config.toml
n_layer = 9
d_model = 64
n_head = 2
n_kv_head = 2
head_dim = 32
d_mlp = 256
vocab_size = 8192
activation = "gelu"
norm = "rmsnorm"
norm_place = "pre"
norm_eps = 1e-05
positions = "alibi"
qk_norm = false
attn_scale = 0.177
bias = "all"
tie_embeddings = true
parallel_block = false
init = "uniform"
init_std_qkv = 0.0377
init_std_o = 0.0089
init_std_up = 0.0377
init_std_down = 0.00445
init_out_by_depth = true
optimizer = "muon_variant"
lr = 0.00311
beta1 = 0.95
weight_decay = 0.077
lr_head = 0.0125
grad_clip = 1.0
warmup_steps = 200
schedule = "wsd"
decay_fraction = 0.698
decay_shape = "pow"
final_lr_fraction = 0.0
batch_tokens = 16384
seq_len = 256
doc_mask = true
train_tokens = 115300000
steps = 7038
dataset = "wikipedia_en"
Each number is 128 + 32 x the weight over its row's rms, rounded and kept within 0 to 255. Layers, rows and columns count from 0. The size above them is the row's rms in percent of the matrix's.

# layer 2 attention value, 64x64, rms 0.186, rows 41-63, columns 0-63
size [ 62  51  63  53  49  61  59  63  62  58  56  60  60  48  59  65  57  60  53  59  60  54  57]
[[124 125 147 134 185 156  94  82 162  70 133 115 114 155  68 153  66 186 108  66 137 125 126 108 158 154  87 103 126  99 146 111 158 191 187  99 135 143 143  87 159  67 136 138 124  89 122 107 119  92 103 121 117 155  92 138 149 179 140  92 127  74 137 106]
 [107 153 138 108 162 166 107 121 130 139 106  70 106  85  68  75 135  92 141 144 158 155  52 148  88 142 131 151 120  78  96 122 167 139 125  74 153 129 209 125 106 120 147 114 196 109 130 184 172  99 124 123 116 150 118  85  91  83 123 109 111 109 172 118]
 [ 92 130 108 120 115 118 150 211 127 120 167 152 143 140  89 134 120  93 178 117 124 155 131  93 106 174 133 134 144 159 157 136  35 125 111  71 148 130  97 109  84 101 135 125 182 132 113 145  85 122 205 124 169 101 147 117 180 154  75 113 148  80 148 158]
 [ 93  87 144 159 102 109 156  85 158 149 142 124 190 112 153 135 129 187 126 133 134 111  67 182 159 179  92 127 105  94 119 137 144 136 145 140 128  76 157 122 191 123 145 104 152 157 163 188 161  71 132 176  99  98 105 144  84 151 156 154 114  83 172  89]
 [ 94 133  56 108 158  74 147 132 127 200  83  81 183  97 121 149 109 151  68 110 104 185 114 145 148 170 106  76 175 114 119 117 112 148 118 148 102 131 147 175 132 100 150 110  94 134 126 177 124 113 143 130 122 167 159 105 148  88 146  72 147  66 101 148]
 [142 155 181 117 138 157  81 108  76  84 106 167 199 129 107 139 128 146 126 165 165  67 147  67 114 136 184 137 126 114 106 108 134 151 158 122 149 123 121  93 152 151 138 101  96 151 136 115 119  69 103 171 122 176 115 141 213 119 137 158 121 135 180 189]
 [174 102 158 105 106  74 153 105 128 114  99 170 158  69 134 155 164  92  94  84 173 146 127 105  52 144 189 158 152 134 130 173  96 141 153 171 111 148 135 179  74 144 126 183  84 147 113 102 142 167 117 142 115  79  97 173 122  81 139 134 135 147 109 117]
 [128 141 142 148 134 168 180 117 117 103 107 152 101 139 143 118 165 123 168 134 126 166 162 137 110 140 144  64 110 152  83 164 111 121  66 138 109 100 137 114  91 105 169 181  69 119 149 102 108  98 158 115 158 181 145 132  51 116 150 176 162  66  53 120]
 [112 147  81 109 125 103 102 162 112 160 165 126 153 122 155 138  85  50 135 155  92 113 174  41  96 142 170  97 168 119 106  94  72 115 146  57 142  91  83 121 110 140 122 139  91 185  83 146 150 143 112 115 114  85 120 155  93 134 130 149 162 137 149  91]
 [ 36 108 112 101 139 134 157 127 137 168  80 137 115  79  66  60 156 121 102 117 151 134 158  59  92 126 143 124 132 134 112  89 134 139 114 130 105 143 126  49 121 164 114  92 135 127 137 115 116 109 114 165 124 150 118  88 124 156 129 132 197  88 197 166]
 [144 109 149 163 106 145  93 110 180  57 126 141 173 132  96  68 156 163 135 123 139  77 101 104 175 120 127  83 105 116 132 115 147  34 169 165 106 120 165 151  89 115 138  90 114 185 149 131 145 183 111 127 145 152 178 136  98  97 118 110  77 102 102 140]
 [109 145  81 104 145 150 191  84  95 182  45 130 114  79 109 156 126  56 187  91 152 106 100 118 145  95 149 113  80  98 127 130 135 101 156 104 116 105 123  78 113 169 124 134 134  77 122 144 157 137 205 133  87 153 142 126 142 113  87 121 100  96 130 132]
 [115 102 148 141  97 109  98 161 118 131 145 175  83 141 121 151  75 151 191 126 108 143 115 112 134 127 105 119 125  80 150 150 118 159 150 100 165  98 123 100 129 167  88 101 151 113  80  96 125 108  73  22 171 119 113  96 127 100 134 139 144 179  78 205]
 [113 121 176 122 125 129 140 178 116 128 131 154 140  79 151 182 107 173 156  79 122 186 121 134  85 164 105 180 135 183 132 157 124 146 109 164 149 133 108 171 130 107 153 154  58  95 116 113 124  69 130 140 168  93 163 118 160 118 156 125 133  68  57 179]
 [130 146 141  85 176 194 142 113 136 115  87 100  87 147 116 100 141 168 146  80 183 105  96 113  98 122 163 163  73 123  69 147 152 102 154 108 103 122 140 129  73 165  87 161 103 165 135 144 138 130  56 196  99  98 176 136  86 108 116 139 129 141  99 158]
 [110 138 125 107 151 159 168 117 135 113 124 139 212 117 137 104 127 142 109 166 125 116 123 186 117 112  65 111  76 133 142 117 107 144 117 154 163 151  42 132 105 120 133  29 107 106 126 119 134 148 135 203 128 115 133 132 181 190 151 170 132  98 102  98]
 [161 132 151  64 153 115  88 105 130 133 134 116 121 161 125 105  97 161 121 142 105  69 159 163  96  82 164  96  87 142 119 137  89 132 102  67 165 159 109 110  97 123 129  84 176 148 167  66 134 159 158 101 116 102 200  87 156  77  94 153 167 126  82 127]
 [120 133  68 121 116 100 142 165  87 130 161 134  89 127 164  87 202  92 127 171 123 120 122 104 128 123 191  70 117 140  91 140  79 205 108 129 152 151 114 117 114 100 147 152 140 105  95 126 177 177 152  81 102 126  89 145 109 156 195  82  95 127 142 101]
 [123  86 166 202 138 142 168 197 113  96 123 135 127  94 163 164 152 200 154  75 155 124 100  60 115 134 140 185  99 109 121 116 135 134 129 170 126 116 114 167 155 175 118 129  92 103 144 148 118  71 135 126 103 150 165 123 103 147 144 147 138  81 200 150]
 [ 97 130  84  99 151 145 111 146 149  96 120  77 163 189 129  86 135  76 139 112 134 208 103 167 156 118 102 136 144  80 153 104 116  78 117 149 163  91 159 195 113  94 106 165 119 128  69 154 101 113  99 151 126  91 157 129  83 102 144 149 112 174  74 148]
 [ 51  68 154 138 123 122 108 139 119 124 206 132 202  86  91  97 121 139 149 165 110 117 155 108 168 142  86 130 148 187 180 130 136  98 131 156 128 112 118  82 156 108 126 168 134  90 132 154 189 102 136 120 166 100 162 113 114 177 140 145  94  93 132  79]
 [103 125 102 150  58 127 115 126 141 126  75 120 155 100 118 144  95 123 118  84  98 116  61 169 154 177  97 128 112  96  71 117 172  73 143 122 177  75 131 144 179 126 153  65 112 159 126 146 172 131 161  73 130 147  91 158 132 131 141 100 111  80 145 183]
 [113 113 136 112 131 121 117 114 205 128 120  92 181 156 122  93  95 111  67 169  98 135 147 119 146  76 105  86 215 141 126  94 138  80 111 193 123  99  84 154 182  71 115 122  58 174 110 112 107 149 119 126 122 161 127 147 141 111 155 131 112 121  93 118]]
# layer 2 attention output (transposed), 64x64, rms 0.154, rows 41-63, columns 0-63
size [ 65  56  63  55  54  65  56  68  62  61  60  60  62  46  62  52  67  64  61  56  61  52  47]
[[168 151 105 109  81 135 145 185  75 146 136  81 143 122 117 103  80 145 139 162 156 111 112 165 204 119 170 148 132 167 154 138 111 156 106  90 140 122 117 149 112 167 137 107 110 107 205 103 118  95 116 159  80 154  72 118  92 212 102 128 110 174 121 120]
 [140 104 126 100 135 103 124 133 106 152 117 164 112 120 133 196 106 100  81  92 104 117 195 157 146 161 201 155 185 173 163 103 126 151  95 105 139 172  73 141 112 168 132 159 129 147 118 160 141 181 164 208 143 133 161 187 104 110 109 113 127 101 113 152]
 [138 147 144 130 131 159  75  79 181 128 126 149 174 129  89 160 102 110 106 157 113 137  89  97 116 107  85 165  76 127 100 197 192 140 162 150 118 108  86 187  91 167 101 108 154 169 170 129 135 116  98 175  99 168 126  97 102 126 102 160 105 101 139 187]
 [145 102 180 169 151  91 151 115  89 112 151  87  90 132 123 116 141 101  98 143 148 160 148 130 161 164 161 132 128 140 101 153  50 175  91  89 164 174 128 196 135 137 112 125  90 154 170 159 163 125 118 172 135 100 128 147 163 190 199 104 118 126 117  73]
 [102 161 186 146 127 113 126 105 121  99  95 193 143  96 115 139 109  92 142  99 181 123 159  94 135 154 153 157 152  96 111 139 155 123 155 156 146 139 123 167  64 148 143 150  60 151 121 118 170 134 107 180 151  86  72 151 164 139 102 134 114 154 135 233]
 [ 75 127  86 127 129  95 129 158 162 163 155 152 132 184 121 205 134 161 100  83 135  76 140 102 150 148  60 106 173  97 153 147 108 165  89 118 114 139 135 131 101 137  72 151 193 115 136 123 172 130  72 143 126 125 140 151  63 145  79 120 168 160 145 128]
 [ 63 151 123 121 124 139 103 143 123 130 113 130 154 159 117 176 163 124 125 145  66 107 130  77 171 146 138  85 140 118 171  61 106 126 123 170  83 140  92 127 178 126 207  77 134  70 110 128 144 123 111  75 162 119 148  56 155 185 136 121 114 154 115 131]
 [152  87 148 118 151 105 133 135 162  74 165 124 100 114 110 133 166 117  96 138 132 124 113 201 149 108 138 127 109 129 104  99 151  91 146 189 129 120  68 129 115 128  81 113 138  67 153 107 136 104 150  97 134 102 113  50 179  64  65 180 114 187 125 104]
 [ 88 141 150 163  94  79 164  77 164 101 118  49 138 136 129 109 137 159 197 116 101 102 120  80 121 106  87 113 116 130 188 179 142 107  94 111  84 118 162 117 138 148 178 127 148 172 115 101 132 148 110 110  64  98 131  91 130 127  94 106  77 158 174 102]
 [123 122 127  68 132 164 154 102 119  87 170 159 169 127 110 108 104 113 106  96 121 126 117  99 110  97 126 129 142  64 127  80 186 152 123 131 134 173 123  89  58 157 176 121 142 222  82 123 140 118 103 172  95  69 121 125 147  92  78  96 106 129 157 141]
 [153 169  69 106 127 126 138 116 107 190 245  95 151 155  86 159 133  98 155 137  88 128 145 140 128 160 146 163  82 132 114 101  92 121 163  98 152 154 117  77 134 130  93 128 139 104 118 105  91 134  81 116 113  91 150 141 135 219 139 137 151 151 139 103]
 [104 151 115 126 150  81 112 101 145 139 113 114 171 150 114  70 144 152 163  85  86 119 195 140 103 156 150 145 162 118 110  97 105 128 149 177 167 179  97 111  80  84 134  63 100 132 110 109  75 150  65 100 165 100 119  88 108 150  74 102 127 161 172 156]
 [105 101 152 162 114 152 147 150 122 139 127 185 133  86 190 174 108 175 132 148  62  56  91 105  91 128 120  92 108 112  81 129 200 113 173 122 151 102 181 126 101 111 101  95  75 129 126 134 178 155 145 170 118 163 127 156 113 162 131 133 125 112 158 179]
 [100 139 156 142 157 103 131 151 125 131  77 165 160  50 145 177 127  70  59 169 141 142  70  87 136 176 134  99 122  91 113 179 133 148 175 166 128 108 120 150  79 133 110 125 141  87 135 122 189 128 124 160 158 150  97 104 136  78 113 161 131 156 105 181]
 [105 126  40 114 171  98 117 158 117 150 190  86 173  65 104 127 152  68  83 122  97 130 150 163 106 139 151 149 114 120 179  85  86 124 125 110 146 192 118 101 111  89 160 103 169 108 121 162 106 188 147 109 147 127 124 142 156 121  89  95 117 148 164 104]
 [101 127 163 129 126 110 160 117 136 150  89 178 134 143  80 155 135 151  80  69 150 152  76 131 141 140 146 130  55  80  76 202  86 144 109 185 110 150 168 154 111  88  95 160  99 147 142  84  89 129 105 141 135 112  87 144 145 117 135 104 110 143 127  55]
 [ 98 127  63 148 133 136 140 151 185 102 149 189 110 178 100 172 102 132 149 180 113 119 143 191 115 108  51  88 110 163  93 178 138 113 123 132  97 159 152 162  99 153 165 140 142 114 116 114  78 153 197 110 144 152  92 161 162 136 132 134 125 123 129  69]
 [140  98 157 143 113 117 111 129  83 121 120  91 150 173 130 179 116 190 150 115  98 212 126 128 101 113 151  94  98 154 186 155 165  60  87 123  74 158 131 146 162 136 173 112  77 150 112 117  98 119 142 153 127 119 116 183 149 124 165 147 115 173  69  88]
 [132 119 136  91 131  95 133 135  91 142 146  97 198 164 123 115 166 118 110 162 142 132  95  89 113 175 135  98 144  55 123  79 104 155  89 149  76 150  73 123  74 100 106 121 166 191 127 184 202 132  76 145 154 111 107 124 114 171 132  92 105 131 140 129]
 [141 125 122 176 139 110 114 139 110 178 117 144 111  72 146 123 148 105 135  93  91 116 171  41  96 117 168 151 110 137 157 125  86  91 144 121 176  76  72 128 149  90 139 141  81 105  79 192  99 183 185 137 149  73 125 141 154 113 112 113 171 129 151 145]
 [177 120 156 124 103 125 188 101 147 103 104 130 136 136 131 189 169 172 177 138 137 187  94  45 149 126 123  66  46  99 128 181 121 146 147  80 112 117 158 154  93 150 141 123 131 183 100 121 119  99 135 177 114 134 151 126 132 123 171 109 168 138 106 144]
 [109 163 172 143 147  62 133 109  93 235 148 108 107 105 151 100  68  67 148 151 111 135 136  62 133 171 157 139 167 129 104 156 108 155 126 127 149 164 161 109 106 142 139 139  69 150 125  94 148 150 105 161  80  86 102 162 172 152 126 149 134 144 130 127]
 [109 147 113 134 110  93 167  79 145  95 143 143  75 151 108  79 128 124 133 132 166  88 150  92 163 105  72 121 128  51  94 124 125 116  91  81 160  70 168  91 141 149 122 136 129 122 105 111 141 137 147 121 121  26  88  96 161 106 152 163 183 160 135 142]]
# layer 2 MLP up, 256x64, rms 0.144, rows 0-1, columns 0-63
size [ 92  96]
[[130 186 114 105 183 187 141  46  75 154 110  54 107  51 108 105  90 119 121 126  96 102  82 163 119 145 136 131 152 132 152 183 105 111 139  88 147 100 125 121 167 124 132 166 114 115 117 132 125  70 184  91 116 146 152 145 140 138 155 157 146 102 155 144]
 [182 150 151 162  88 183 103 173 130  70 111 135 131 161 184 138 131 125 154  78 153 141 157 132 171 128  94 152  92  45 130 149  97 142 159 131 154 103 113 141 140 126 103 114 102  73 114  58 146  86 135 182 126 138 124  92 111  79 142 126 139  78 119 176]]
# layer 2 MLP down (transposed), 256x64, rms 0.129, rows 0, columns 0-63
size [ 88]
[[185  79 122 144  90  76 107 182 122  89 166 102 159  80 157 108  89 144 114 141 111  84  91 114  96 123  87 102 110 101  55  65 125 116 131 182 146 180 149 159 150 126 184  97 106 136 156 168  83 138 111 109 150 107  95 125 142 158 170 143 142 131 120  95]]